python train.py --n_layer=12 --d_model=160 --n_head=2 --n_kv_head=2 --head_dim=64 --d_mlp=1280 --vocab_size=1024 --activation="tanh_gelu" --norm="layernorm" --norm_place="pre" --norm_eps=1e-05 --positions="learned" --qk_norm=false --attn_scale=0.125 --bias="qkv" --tie_embeddings=true --parallel_block=true --init="normal" --init_std_qkv=0.0395 --init_std_o=0.00809 --init_std_up=0.0395 --init_std_down=0.00809 --optimizer="adam_variant" --lr=0.00152 --beta1=0.9 --beta2=0.98 --weight_decay=0.07 --lr_head=0.00562 --grad_clip=0.5 --warmup_steps=366 --schedule="wsd" --decay_fraction=0.644 --decay_shape="linear" --final_lr_fraction=0.1 --batch_tokens=32768 --seq_len=256 --doc_mask=true --train_tokens=254400000 --steps=7764 --dataset="wikipedia_en"
Each number is 128 + 32 x the weight over its row's rms, rounded and kept within 0 to 255. Layers, rows and columns count from 0. The size above them is the row's rms in percent of the matrix's.

# layer 4 MLP down, 160x1280, rms 0.0801, rows 81-107, columns 768-1023
size [ 98  98 102  99 103  99  95 103  94 100  99  97 100 100  95 102  95 104  98 100  97 100  99  96  96  98 129]
[[121 133 131 124 153 177 117 108 124 157 137 142 144 129 101 144 111 148 132 111 109 133 124 114 125 171 155 139 150  54 165 148 140 143 124 121 147  93  87 135 103 153 143  51  69  93 102 115 139 108 143 138 120 126  59  96 130 156 135  87 154 128 117 174 106 157 142 136 140 166 171 179 168 102 118 166 114 113  66 139 101 141 147 154 129 175 165 130  43 143 127 102  73 117  62 101 115 153 146 184  90 164 138 163 104 121  55 134 130 168 152 120 141 123 156 141  56  97 136  84 138 119 146 193 135 133  97  82  83  89 138 132 119 116 176 172 113 124 134  87  94  90 128 125 142 124 154 150 173 164 140 147 113 122  65 100 125 142 137 166  65  86 119 164 138 172 107 168 125 107 127 123 141 114 123 108 148  90 108 104  65 127 123  76 116 124 155 153 136 108 110 145  94 150 114  80 132 161 141 157 183 116 136 137 151  83 176 118 124 186 161 211 159 122 141 102 151  69 118 153 135 196 189 184 137 129 133 131 147 166 129 120 151 113  74 101  95 168  83 169 221 127 147 165 141 107  87 160 112 160 120 157  93  70 151 139]
 [111  73 120 102  83 140 137 168 136 165 174 114  84 158 135 157  99 109 144 129 168  49  72 104  88 128 110 120 108 104 155 135 128 153  84 155 155 156 124 167 124 116 130 206 137 133 145 159 132 114 153 130 155 142 188 116 136 139 156 151 164  98 177 122 132 133 124  95 165 127 109 147 140  95 125 135 120 180 170  86 134  94 148 123 168 106 111 111  66 128 186 176  58 133 110  93  70 125 119 119 165 154 128 132 153 156 133 150 155 141 126 150  90  96  94 136 124 131 117  91 150  88  88 166  59 124 101  98 163 104 142 133 154 183 116 134 151 199 159 120 115 166 147 100 144 132  97 108  94  98 159 113 156 133 146 160 101 105 152 123 107 144 196 157 105  82 120 181 154 105 146  37 133  92  97 169 197  62 114 138 155 163 144 124 139 153 147 137 115 117 119  71 108 169 119 114 119  60 144 122  59 148 130 193 125 118 125  66 197 212 116 112 165 123  98 129 129 131  80 164 129 121  91  94 100 135 145 111  88 137  95 151 115 127 108  90 174 113 140 153 176  84 124 134 180  86 152 141 149 151 171 106 157 108  97 128]
 [ 73 143 173 181 125 123 121 140 130 102 119 149 103 122 189 187 202 146 108 157 123 148 102 149 140 171  79 143 114 129 145 131 127 111 185 124 139 129 128 139 145 152 135 164 140 127  82 150 184 140 143 107 109 136 106 201 121 124  90  88 163 133 121 194 127 143 126 124  82 113 150 120 105 149 203  77 145 131 132 142 170 184 146 204  96 154  80 181 132 130 134  81  93 160 136 184  99 140 132 132 113 157 119  70 141 176  56 136 166 142 166 166 184 124 123 151 145 165 118 146 116 113 147  88 111 138 103 146 158 114  86 147 185 183  88 127 167  75 104 122  72  47 119 205 103 103 116  59 114 136 134 101 146 124 134 144 138 166 117 107 123 148  10  93 105 191 104 117 147  79 101 120 162  88 156 143  90  90 135 155 149 141 120 131 175 140 130  96 128  50 100  99 126 141 117 143 151  73  79 124  74 110  56 145  86  89 120  93 111 144 105 112 185 136 158 150 112 186 145 146 122 148 134 185 135 123 141 100 105  68 150 118 140 102 120 207 146 112 109 164 161 118 146 120 120  94 147 112 140 145 146 147 141 199 135 133]
 [142 149 154 156 127 146 126 131 138 132 103  85 141 130 106 171 107  93 130 114 146  47 114 170  81  79  91 140  95 146 142 169 126 189  28 196 147 132 111 104 145 107 120 160 120 110 169 135  52 137 145 149 130 137 130 138  97 122 114  83  98 123 195 164 106 156 117 121 174 151 147 165 115 128 197 151 150  80 109 158 156  72 137  83 144 119 112 131 151 107 106 101 178 164 167  93 124 141 168  68  60  51 148 166 149 194  98  90 123  80  98 117  96 129 166 144 138 126 107  72 136  84  97 148 127 111 124 110 128 161  91 106 119 129  96 153 163 106  76 133 133  68  89 164 164 131 124 111 162 124 145 127 194  90 118 105  86 140  95 164  88 141 146 142 138 117 133 101 142 147 120 150 114 122 164 129  96 147 111 158 175 112 135  75  40 146 113 177 149 138 146 100 132 112 135 127 155 138 143 143 142 137 129 132 142 111 123 116 149 135 171  88 101 186 145 123  79  70 150 172 100 100 149 105 146  60 160 145 119 167 116 152 166 108 103 168 183  79 146 126 141 114 145  89 167 143 179 148  96 126 145 126 112 204 166 158]
 [ 21 162 124 110 145 111 131 110 123 124 147 104 134 143  85 152 141  58 101 142 175 123 106 129 112 101  85 134 165 152 123 130  89  73  81 132  83 129 111  85 144 170 139 162 120 163 157  62  91 202 123  86 106 158 125 114 186  73 161 174 175 104 107 139 109 128 108 177 132 161 116 129  85 144 118 104 123 124  87 124 155 140 149  91 153 120 126 116 122 146  97 127 127 172  83 129 115 151 109 190 175 124 135 109 147 119 150 117 118 135 151 116 159 140 148  97 125 110 117 157  99  74 120 174 115 171 153 143 120 147 114 154  93 188 115 155  80 136 169 117 186 133 136  68 140 103 133 103 120 153 146 136 177 113  99 136 188 106 121  73 148  81 145 148  97 135 129  40 154 149  99 143 135 190 123 143 112 176 160 115  79  82 144 120 132 141 216 156 168 166 120 152 120  98 125 176 123 117 126 104 104 150 189  96 140 120 133 140 147 155 140 145 127 129 161 169 147  87  99 124 125  97 150  76 116 102 142 170 113 146  77 151 156  79 134  81  97  98 171  72 162 181 139 102  89 124 113 110 127 144 109 109 102 125 131  99]
 [125 199 181 119 143 151 150 126 114 108 170 128 114 152  72 141 121 190 119  81 115 166 127 118 133 143 195 157 146 183 119 141 167 108 104  86 117 119 104 136  67 122 112 131 135  88 130 170 156 157 144 167 137 169 180 148 141 136 145 148  86 139 150 183 135 155 197 172 149 107  54 152 178 111  78 175 193 140 120 153 130 102 167 111 117  40 110 147 170 152 168 149 169 166 162  83 101 155 163 153 132 118  81 173 125  85  38  98  83 142 151 120 138 163  85 203 222 103 161 173 116  91 181 122 102 127 119 122 104 109 130 108 142 131 102 127 145 110 113  98 168 155 160 182 139 170 145 120 104 127  97 174 212  78  87 118 136 158 140  86 137 143 171 135 152 121 145 129  53 161 122 187 130 160 160 119 161 160  93 110 133 203 130 108  97 112  14 165  96 137 131 135 165 139  90 111 107 136 125 119 175  53 103 127 187 154 110  90 146 160 124 110 134 135  99  52 145  77 120 135 167 122 161 133 170 146 111 109 159 135 161 132 147  92 117 111  78  79 124 180 149 133 127 142  96 193  99 142 123 194 126  87 116 169 105 147]
 [166 123 141 105 164  87 156 149 100 124  90 115 163 127 108 147 104 167 108 110 203 127 124  92  87 136 151 202  80 154 120 153  99  65 127 121 103 157 145 128 140 117 125 130 133 126 201 190 145  99  96 123 108 115  94 166 134 144 116 173 177 133 123  72  95  87 104 139 207 124 136 134 102  95 137 101  65 100  94  97 121 106 152 122 106 174 119 108  74 167 157 132 124  97 140 131 153 127 155 161 177 130 127  82 129 114 158 130  95  63 126 166  75 115 114 125 115 135 131 143 121 116 148  59 145 122 157 140 152 141 129 107 135 128 146 123 136 112 128 191 133 146 115 191 123 132  83 144 143 153 156 121 131 109 143 142  86  75 147 138 108  94  95 156 136 160 126 114 156  86 116 125  68 126 138 169 106 119 183  89 138 186 143 135 140 116 110 189 152 207 140 160 187  88 117  87 142 160  71 140  58 152  64 133 110 105 131  34 137 125 129 163 118 160 110 151 110 147 124 164 145 189 124 139 131 107 142 131 139 126 148 101 170 135  55 105 129  77 143 102  91 107 136 140 182 159 159 144 162 140 142 135 134 120 107 115]
 [153 102 137 194  84 127 114  95 100 125 152  96 168  83  98 116  90 152 141  71 121 132 125  80 120 187 100 118 138  95 123 103 120  96 124 169  68 145  96 129 136 109 115 141 124 110 105 105 168  92 128 177 131 139  44 120  80 162 126 115 125 126 140 114 141 191 125 168 144 136  89 127  81 127 124 176 118 134  66 140  92 146 108  93  98 143  88 100 131  71 192 114  88  82 180 118 191  69 124 163 141 115 100  98 132 128 138 130  88 165 112 108 167 198 117  64  87 122 123  96  62 151 125 133 125 110 130 158  82 113 136  72  95 117 186 126 123 139 119 109 188 125 108 175 118  88 122 155 175 177  98  85  78  78  78 136  84  99  93  79 142  69 147 144 117 162 152 155 111 121 111 102 112 139 111 133 167 154 102 166  90 191 101 128 192  93 131 104 119 171 151  94  94 132  99  45  74 114 141  76 127 147  99 132 101  89 149 105 148 164 106 116  94 126 117 120 137 121 137 145  85 100 128 161 140 207 153 109 126 115  90 155 120 122 124 120 119  92 121 155 193 101 171 149 118 145 148 152  74  88 130  74 129  99  74 126]
 [157 122 135 147 123 110 170 108 149 139 156 102  83 160 204 172  95 144 128 120 101  83 126 162 145 165 153 185  96 144 151  84 110 134 123  89 157 111  60 149 133 101 130 145 166 135 174  74  62 114  47 144  94 166 112  84  90  94 107 151 183 145 119  55 129 162  94 145 132 104  71 109 100 129 157  96 121  91  48 156  60 159 147 100 115  99 168 142 187 165 109 103  70  86 101 161 136  92 140 131 158 153  82 186 149 161 186 146 131 136  87 133 118 141 108 128 242 112 110 147 159 117 119  83  88 164 196 157 130 128 115 144 145 105 147 187 136 137 126  95 132 148 160 121 101 113 163 176  77 147  81 151 152 112 175 183 184  71 180 136  72 128 107 122 130 109 154 103 108 119 139 157  72 123 132 208 130  56 112 138 156 147 139 117 142 160 133 134  96  97 141 210 131 111 147 169 120 139 129 132 102 118 121 145 113 188  84 102 192 115 167 135 121 120 107 138 103 123  84 156 119 151 149  70 123 161 120 110  89 158 133 192 123 131 132 136 128 119 143 133 192 157  71  82 195 137 132 135 110  91 124 196 139 160 127 152]
 [166 148 159 144  81 103  99  54 116 170 144 151  94 123 167  91 164  92 117 151 114 143 151 105  94 100 127 144 145 165  86 178 141 142 198 120  97 136 163  92 143  62 113 130 103 155 149 159 149 112 177 134 124  98 126 149  94 139 155 107 155 106 127  71 157 163 144 157 210 127  43 188 123 167 157 183  89 165 148 132 115  93 104  72 145 157 120 112 102 166  88 139 145  98 110  68 122 178 203 145 145 124 156 102  99  98 165 121  46 149  89 123 142 164 138 143 115 137 139 144  98 143 110 195 170 105 117 145  99  63 126 158 116 121 124 143 134 139 135 166 147 174 124 146 137 120 155 104 157 151 145  79 115 118 194 121 161 167 110 110  89 128 110 101 143 107 138 205 152 143 157 162 116  99 149 135 168 147 140 134 106 127 133 101 181 130 163 122 112 150  35 116 138 135 140 163 149 111 113 124 217 109 105 162 135 139 148 173  75  55 152 149 163 130 119 197 110 129 118 155 157 116 124 157 119  74 164 132 137  77 143 128 123 124 138 134 110 149 149 100 162 131  97 138 130 161 134 143 140  98  59  94 158 103 151 118]
 [ 81 115 149 121 122 146  95  97 160 139  98  96 122 118 106  71  97  94 155 109 101 117 167 153 150 113 120 131 151 167 116 110 153 114 155 112 142 127 146 134 146 129 107  91 152 123 131 105 112 158 174 103 102  93 107 104 176 105 134  81 171 141 120 156 127 108 128 191 153 146 110  94  96 111  67  61 130  94 152  60  90  96 118 144 186 147 150 127  68 109  93 161  80  92 108 122 125 129 102 132  50 125 113 181 173 173 124 148  92 112  87 184 132  61 146 118 200 109  85 117 141 138  90 142 118  93  84  92 109  43 147  95 109 104 145  98 103 157 113  94  78 132  90 121 176 159  89 167 123 152 147 140  73 122 119 117  84 155 181 126  92 119  62 148 119 107 111  94  92  58 135 103 189 124 109 100 100 158 139 120 108 121 166 103  60 145  79  99 137  93 128 150 109 114 165  96 142 120 120 161 126 175 133  78 133 193 148 178 126  95 120 124  60 138 124  86 127 117  91 148 136 137 129 116 136 122 138 102 116 118 130  87 102 148 158 126 157 134 163  74 139  91 151 182 109 102  61 166 114 170  88 176  81 113 148 108]
 [132  19 101 125 141 140 105  91 136 122 136 108 142 112 130  78  68  64 134 128 137 138 113 147  59 187 148 142 131 124 103 187  84 177 106 145 154  44 138 214 106  27 167  93 131  81 192 143  55 129 114  96 149  91 100 137 165 135 119 113 187 182 167  77 146 115 143 124 104  93 114 119 136 108 168 157 141 140  99 113 166 126  87 109 115 116 119  64 110 123  83 120 135 132 150 130 145 186 148 172  60 112 151 159 114 166 149 100 162 124 138 173 126 124 145 132 125 118 172  78  84 158 170  99 125 100 135 133 121 103 154 117  93  80  83  99 128 106 116 141 141 157 127 124 128 133 126 138 171  82 130 133 100 132 184 142  96 140 103 119 119  99 116 188 181 112 165 133 149  74 137  61 196 114 104 135 143 143  90 168 138 137  93  72 184 128  96 168 132  97 138 129 204  67 126 100 110 167 120 151 115 131 156 156 182 134  88  59 117 137 151 124 149 105 135 112 180 135 131 166 125  87 105 130  79 110 100 135  93  78 150 129 170 130 149  99  68 101 177 155 118 173 121 111 163 159 131 128 180 130 124  77 139 134 106  92]
 [114 151 103 148 164  80 113 133 146 138 224 109 128 126 154  89 155  86 112 135 188 124 210  95 113 157 121 124 137 171 172 115 120 113 165 114 139 152 106 187 101 108 115 150 166 151 123 131 110 149  97 141  86 147 216  81 116 166  70 152 134  45 216  99 110 100 110 138 117 107 111 129 120 139 104 106 131 195 153 213 153 127 117  77 115 181 100 148 147 127 164 149 123 185  73 169 112 108 119 102 126 115 150 121 113  99 149 151 144 144  84 136  97 190 144 161 181 143 186 110 183  39 131 106 144 126 207  79 107  60  84 128 132 135 153 125 138 158  60 145  48  82 153 156 150 149 117 158 167  57 111  91 127 119 176 135 116  66 139 204 179 159  51 109 121 156 112 153  98 113 138 161 182  86 175 109 108  85 164 117 179 162 127  98 125 121 160 117  76 130 135 111 125 192  88 141 143 178 148 130 138 154 126  92 166 130 125 144  98 115 111 175 113 149 124 113  79 115 135 125 139 111 153  54 150 155 140 108 118 154 110 121  71 112 138 113 133 168 127 145 147 161 145 153 121 109  98 132 102 136 146 120 127 139  74 108]
 [143 150 160  92 138 162 137 133 103 118 201 124 165 156 144 114 158  80 194 130 113 106 124  97  86 133  93 141  93 158  60 150 145 151  32 130 178 149 103 144  79  55 107 127 148 109 149  66 103 162 105 148 151 151 149 134 131  77 136 189 117 115 220 135 128 162 143  94 140 125 125 136 117  86 108 126 169 128 150 101 118 120 128 191 120 190 123  81 159 129 165  89 105 151  81 186 137 134  95 122 178 188 110 131  29  98  74 143 104 146  91 196 122 139 152 152 101 138 138 173  77 136 100 114 172 122 156 137 175 188 132 125 118 146 131 110 146 154 131 168 174 138 162 166 147 139 203 110 141  86 100 109 104 135 116 117 149 100 177 185 158  98  71 189 149 181 125 131 142 125 168 200 134  57 154 103 136 102 146  91 161 196 123 136 177 140 154 165 121 120 130  80 138 116  82 136 183 110  97 149 151 184 121 118 117 148 122 158 216 200  94 136 123 140 131 113  98 121 123 109 178 151 121  89 132 136 118 108 131  69 112 113 161 111 165 142 108 132 157 182 160 167 145 123  75 154 140 146  80 123 113  96  96 120 124  80]
 [130 123 112 106 135 163 142 150 106 116 116 110 154 117 159 124 116 117 191 145 127  77 155 143  89 119 125 176 149 172 159 119 158 147  73 172 132 108 162 151  94 156 104  83 123 124  99 200 138 110 159 109 161  98 120  97 113  68 160 168  78 119 167 146 108 131 113  85 120 118 180 144 113 180 138 139 134 150 127 111 105 113 139 145 167 114 167 131 102 112 148 135 186 198 134 110 168  82 134 213 169 140 175 116  66 105  26 103 113  68 179 157 145 162 101 114 110 139  99 156 147 135 136 239 151 148 153 180 178  94 132 128 179 109 151  70 134 185 255 129 143 114 109 160 107  81 108 155  90 157 109 164 151 117 140 133 108 124  77 161 123 109 126 127 100  97  83  93 126 163 130  96  92 122 115 105 173  86  70  58 126 112 116 109 125 151 101  93 202 181 127 162 152 155  87 124 120  84  96 121 162 118 185 129  77 132  62 173 125 144  99 157 162 138 204 156 126  61 140 132 116  65  76 149  86 150 173 101 146 108 142 115 154 139 208 127  79 116 128 165 156 156 132 127 130 156 179 143 144  77 110 171 132 175 138 113]
 [128 114 158 178 164  88 138 130 127 145 183 203 128 170 141 133 164 126  92 157 124 128 117 143 128  42  76 146 130 126 167 193 151 106 102  82 136 130  94 139 138 151  77 136 153 111 154  64 175 126 124  62 166 115  95  95 133 134 134 135  95 103  77 107 135  95 105 175  86  91 149  96 176 184 173  92 147 136 124 143  92 123  98 159 127  88 116 134 161  89 111  91 166 165  71 180  98 113  87 108 120 220 126 156 138 125 122 124 113  58 105 158 100  58 109 139 142  93 153 184 101  98 140 113 126  94 163  70  84 168 148 131 116 142 189  77 150 184  62 103  71 111 107 130  77 103 144 119 160 153 167 179 143  69  88 133 116 168 103  86 154 198 162 176 153 161 169  95 119 135 167  96 121 103 153 138 127 106 196 109 206 142 100 207 156 110 129 154 112 193 173 191 142 156  99 157 203 153 117 139 151 104 100 107  97 145 168  96 165 141 106  79 179 121 123  40 197 121  97 127  91 188 136  98  98 142  79 137 147  88  83 184 129 145 156 161 160 106 129 197  99 121 165 139 122  85 164  94  88 160 156 149 126 105 173  96]
 [ 93 181 120 156 119  52 129  86 127 123 151  97 155 111 125 145 115 169 108 114  48 155 155 154 135 161 100 103 116  83 131 105 167 110 146 135 107 132  28  96 153 111 116 118 139 124 184  71 100 110  33 142  89 103 158  65 125 128 116  17 124 135 164 152 172 172 168 147 118 135 117  24 171  95  76 156 173 104 136 145 132 148 145  67 108 160 175 124  59 137 113 122 108 197 164 197 172  67 140 141  60 110 101 132 146 218 122 152 170 121 109 204 193  49 128 158  74 129 183 136 132  79 166 106  87 138 195 137 113 128 156 118 167 149 131 180 150 135 149 125 128 125 161 109  99 121  83 110  96 143  82  98 108  84 161  94 110 130  87 118 147 184  96 148 149 124 105 102 146 100 222 110 116 127 111  91 126 115 131  96 146  85  93 154 130 165 171  82  43 151 125  95  87 112 168 117 109 110  83  93 170 109 134  75 136 131 156 108 160  96 168 180 161 119 132 166 131 132 126  86  83 145  83 135 166 159 151  98 165  89 143 115  98  94 139 183 150 120 121 171 100 145 177  64 146 166 176 102 103 173 113 113 134 123  83 185]
 [165  95 146 138 110 164 132 124 151 166 120 130  89  96 153 165 127 181 149 162 101 136 150 138  91 108 152  97  99 129 183 177 119 130 127 138 133  93 117 181 156 143 123 123 175 133 160 140  94 102  87 174 117 102  79 208 103 156 106 107 145 164 109 152 118 129 141 159  69 112 112 188 132 145 144 195 101 121 154 119 146 155 108 130 127 138 144 130  64 140 115  80 135 127 159  97 122  94 122 187 107 131 113 144 177 113  69 123 183 129 119  92  96 128 119 135 131 171 114 165 109 151  85 158 169 109  75 131 140 137 140 161 180 100 120 100 128 115 202 119 134 154 131 120 132 133 128  86  77  83  86  61  63 202 170 158 118  94 176 147 180 115 100  72 140 119 142  67  64  82 125 131 203  91 111 122 154 142 109 128 128 135 138 189 167 153 103 108 170 105 172  98  98 125 191  89 171 153 125  89 237 115 172 189 167 122  79 190 104  22 118 124 153 132 124 164 108 141 138 115 116 105 148 255 163 144 119 141 128 115  83 191 127 165 140 186  96 109 153  99 129 153  89 124 155 106 110 120 153 164 139 112 129 113  89  92]
 [103 102 158  74 153 139 112 139 180  99 123 154 178 171  82  77  87  33  68 149 190 126 137 148 177 123  84 126 140 186 119 107  81 121 144 123 189 133 133 128 125 192 137 130 124 164 156 147 146 138 121 136 141 147 157 109 184  79  78  96 103 152 121 154 131  69 128  91 132 167 129 130 157  82  94  63 174  90  97 143  99 147 128 133 186 191 145 156 112 152 182 147  60 154 127 149 120 191 102 148 136 141 103 108  63 118 142  96 135 150 140 131 138 146 106 122 126 121 130 119 102  44 139 142 132 125  96 146 115  85 105 101 159 139 122 129 128 119 134 121  69 165 116 112 150 137 136 184  48  99  74 160 126 122  24 138 144 110 123 150 113 134 124 170 139  88  97 141  76 156 150  72  92 132  94 170 106 128  99 110 131 148 105  99 147  42 125 156 130 128 131 124 123 110 154 121 131 117 152 154 141 110 135 106 186 147 161 148 126 123 180 160 109 129 160 119 101 137 100 106 159 139 146  68 142 156 147 138 110 129 154 179 135 130 109 132  80 174  82 113 156 131  77 144 133 117 107 151 153  97 151  86 123 154 168 170]
 [173 145 103 125 144 148 106 166 204 121 158 112 157 189 172 150 161  51 131 182 123  98 139 110 121 150  61  87 154 149 155 141  76 146 143 154 123 118 153  90 153 142 135 178 104 140 118 112 182 106 152  99 136 159 140 155  84  93 115  87 110  68 135 187 105 160 168 167  38  89 139 114 152 158 107 100 127 132 205 101 182 131 121 119 188  33 118 124  83 110  71  97 116 122  73 105 140 101 126 112 104 112 140 142 135 169 155 107 135  98  95 152  73 172 168  93 139  92 165 155 151 129  92 127  72 135 152 115 135 176 141 164 163 136 110 111 124 126 143 180  96 137 149 150 151 133  81  76 146 133  89 143 106 103  99 108 117 112 112 145 192 127 141 116 149 146  91   2 152 141  52 158  79 127 149 135 127 113 119  97 133 120 121  97 100 109 164 142 111 125  94 112 158  89 124 127 109 185 125  99  99 134 141 144 129 166 197  44 129 152  91  82 101 150 139  93 111 139 123 172 146 153 131 172 129 110 138 126 156 139 118 191 112 127 171  76 142 140 150 136 126 147  92 116 115 146 127 138 108 100 103 111 117 168 196 106]
 [193 152 106  87 118 104 149 108 129  87 137 133 166 100 196 135 168 132 117 127 138 133 141 136 135 140 147 136 126 116  97 154 127 115 166 143  80 130 133 129 156 126 160 165 137 106 126 144 136 125  78 149 158  89  89 103  87 135 113 157 107 151 179 118 100 149 143  67 177 107 137 121 150 142 149 135 121  62  93  81 156 191 136 114 109 174 141 104 150 167  68 137 145 123 175 113  66 120 118 183 153  94 139 157 110 122 159 158 147 130 139 142 142 170 131  57 185 143 149 124 116 116  52 125 140 136 191  94 137 152 126 158 138 154  76 150  96 149 198 111 139 176 120 158 148 110 185 116 117 201 128 161 101 146 120 180 144 139 111 117 132 131 138 116 127  96 118 134 139 176 146 102 121 101 135 146 108 110 111 134 116 148 126 119  98 128 149 139 123 128  76  98 164 131 123 170 110 136 139 157 150 142 147 157 126  88 121 146 171 182 142 128 184 130 101 171 122 134  94 136 116 179 150 134 100 131 123 141 128 126 132  95 131 123 145 189  51 100 146 125 154 166 130  91 155  99  92 112 119  78 160  72  76 159 123 145]
 [ 90 109 130 108 120  64 128 109 101 175 110 134 111  82 105  98 152 159 111  87  99 157  43 145 191 128  69 196 154 141  55  73 144  99 121 197 149 145 121 128  84 141 152 129 156 152 106 134 141 163 164 124  81 116 100 103 181 115 113 148 145 128 122 184  96 151 136 138 164 112 111 140  53 137 138 161  94 157 141 197 157 132 151 125 145 176  78  72 169 168 116 134  92 145 126 126  70 111 144 163  63 177 134 112 169 214 142 171 117 123 181 125 121 151 119 165  54 111 157 123 134 134 139 114  33 169  75 168 100 157 147 147 133 127 164 125  78 114  79 154 101 154 130 127 127  94 159 109 101 112 141 146 106 172 140  94 141 228 136 150  75 119 142 124 109 172 141 121 109 165 127 158  90 113 110 143 108 131  82 154 179 113 123 114 166  82  90  91  94 114 156  41  98 120 192 120 108 146 166 180 128  89  81 154 195  72 180 151 200 155 130 175 173 139 177 135 155 139  71 150 183 138  93 142  91 154  99 136 142 188  88 165 117 151 109  99 161 196  82 172 163 148 105 144 121 142 185 138 134  97 140 150 143 157 148 117]
 [182  89 138 129 148 114 159 106  97 189 124 116 128 128  87 154 140 110  98 106  88 204  95 155 177 100 168 168 111  85  95  70 115 136 192 108 133 117 122 154 191  95 118  92 141 136 112 107 175 117 117 162 113 123 134 140 127 117  84 167  98 134 122 109 117 118 164 104 127 110  82 138 196 178 126 111 119 129 204 122 153 154 118  78 121 169 106 106 120 170 111 134 188  69 124 174 101 172 117 156 151 110 118 210 171 210 141  99 136 124  67 133 127  52  93  78 115 110 132 100 141 126 110 125 135 147  96 113 159 133 106 124 104 172 111  76  82 109 158 103 129 137 135 102 186 129 126 121 157 160 154 116 106 111 166  99 123 206 106 204 131 104 118 112 113 174  86 127 139 101 134 136  99  84 131 109 127 165  72 182  29 162 150 173  78 110 188 124  80 131 180 192 124 115 213  90 150  74  82 128 148 148 186 139 129 121 155 187 140 163 146 170  74  94 150 163 117 129 145 115 172  87  76 125 112 169  90 107 147 132  72 103 130 202 135  75 123 172 143 181 119 140 183 106 126 132 117  95  90 104 116 208 145 137 126 120]
 [235 173 155  97 149 117 133 146 147 155 145 131 159 147 174 152  77 121 155 147 112  70 131 113 142 131 114 138  92 146 154 130 106 102 134 130  90 112  89 141 184  91 122 136 123 126  24 113  73  98 130 174 113  98  98 104 139 133 153 135  98 135 185  83 129 122 140 142 151  83 135 127 113 157 154  62  95 136  98 113 140  89 133 160  70 121 126 121  85 142 131  93  89 117  96 119 147 113 139 120 144 162 101  90 147  43 121 148  87 138 133 130 110 114  80 114  80 163 149 159 109 158  62 122 134 165 164 109 108 146 127  86 109 125 106 124  76 120  97 175 153 155 150 110 154 130 170 168 161 132 182  80 106 146 108 146 127 119 164 209 143 162 103 100 121 155 158 135  66 123  98 109  92 135 179 126 136 146  81 147 122 144 165 170 126 146 118 167  93  98 162 141 141 128 109 137 108 127 138 133  37 141 121 131 128 162 117 125  66 130 102 139 101 182 175 123 141 113  97 170 142 144 134 107 178 113 123 163 135 158 143 117 106 112 101 139 158 111 114  98 212 104 129 189  94  91 144  95  67  93  58  89  97 113 133 112]
 [132 122  61 152  48 167 111 113 165 118 158 156  93 115 105 121  15 161 144 100  90 118 112 131 168 175 175 159  97 126 130 182  95 123  21 126 145 107 158 156 132 186 120 158 136  92 158 102 143 113 102 148 116 136 111 103 140 133 120 138  74 108  58  98 113  99 153  53 154 147 159 211 195 181 106 164 110 116 104 131 113 174 108 144 101 134 145 137 156  94  75 136 202  28 200 161 138 131  83 110 131 119 121  87 100  99  50 106 165 118 181 119 141 148 136  95  92 156 153 146 129 131 127 143  55 120 202 131 136 109  93 134 130 157 123 159 109  59  95 155 139 163 136  62 118 132  83 126 101 100  76 128 136 182 150  94 103  88 117 116 197  34 146 119 165 173 105 117 156 148 176 136 153 159 128 143 149 114 114 201 161 167 160 119 120 110 153 133 148  51  96 178 131 124 146 152 140  59  83 151 108 135 183 122 105 198 132 160 136 139 133  94 176 155 199 127 126 115 168 112 132 126 122  53 143 124  71 133 164 142 127 128 152 126 112 145 170 153 181  90 143 125  86 141 173 149 145 109 117 103 192  69 125 145 177 118]
 [148 156 131 155 107  89 136 151 150 174 160 125 129 201 115 129 124 112 134 195 133 172 176  90 139  98 132  59 157 109 130 114 130 154 115 122 158 144 158 123 149  92  88 107 129 123 126 170 144 162 200 116 160 135 140 126 133  85 111 174 158 125 123 140  96  87 153 150 114 149  93 170 128  69 144 139 130 123 143 134 155 111 131 108  96 160 139 157 207 183 145 174  98  61 100 173  99 148 100 128 155  32 137 167 133 110 145 114 108 106 137 131 135  95 116 129  57  89 149 161 133 146  94  79 154 134 108 126 167 173 160 106 130 113 145 195 102 101 128 100 112 104 161 177 152 145  75  84 144 104 111  89 116 205 198 129 147 119 142 138 128 108 123 147 158 163 150 246 147  85 113 123 151  95 148 136 123 105 174 114 116 178 138 114 118 111  91 172 103 114 169 188 123 146 145 151 160 174 152 119 172 151 121 210  98 138 131 145  87 182 157 140 120 135 111  63 174 193 135 104 134 100 124 182  78 167 133 135 140 170 171 108 127 176 100 108 166 103 161 139 113 156 160 154 127  78 201 119 172 136 101  65 116 138 120 125]
 [ 98 136 161 186 133 201 203 125 147 132 124 116 179 174 174 151 139 152 144 187 101 128 172 115 177  97 175 115 143 112 163  99 144 111 106 177 109 168 146 134 186 173 122 137 144 253 154 132 190 161 140 154 149 156 176 110 133 145 178 126 101 117 138 119 211 144 148 160  99 172 134 127 147  95 113 157 143 140  96 156 138 130 180 125 206 126 148  86  60 139 143 105 150 125 148 103 204 160  82 143 130 118 159 156 176 177 132 137 111 157 142 166 185 153 109 147 195 132 104 136  98 133 123 127 143 169 140 134 118 180 150 159 104 117 156  88 111 137  97 106 155 133 168 146 179 197 150  65 150 130 164 105 186 117  63  99 139  72 143  98 142 170 107 174 163 169 137 168 102 164 150 123 127 138 105 183 167 142 171 110 217 100 189 164  85 162 107 168 136 134 174 169 125 138 141 143 144 187 136 155 107 166 126 123 160 138 114 137 130 139 147 118 122 159 160  74 115 111 144 144 161 167 164  97 130 119 143 168 135  92 138 146 124 147 178 147 163  45 147  91  90  88 127 153 144  74  83 125 109 191 116 163 174 172 132 163]]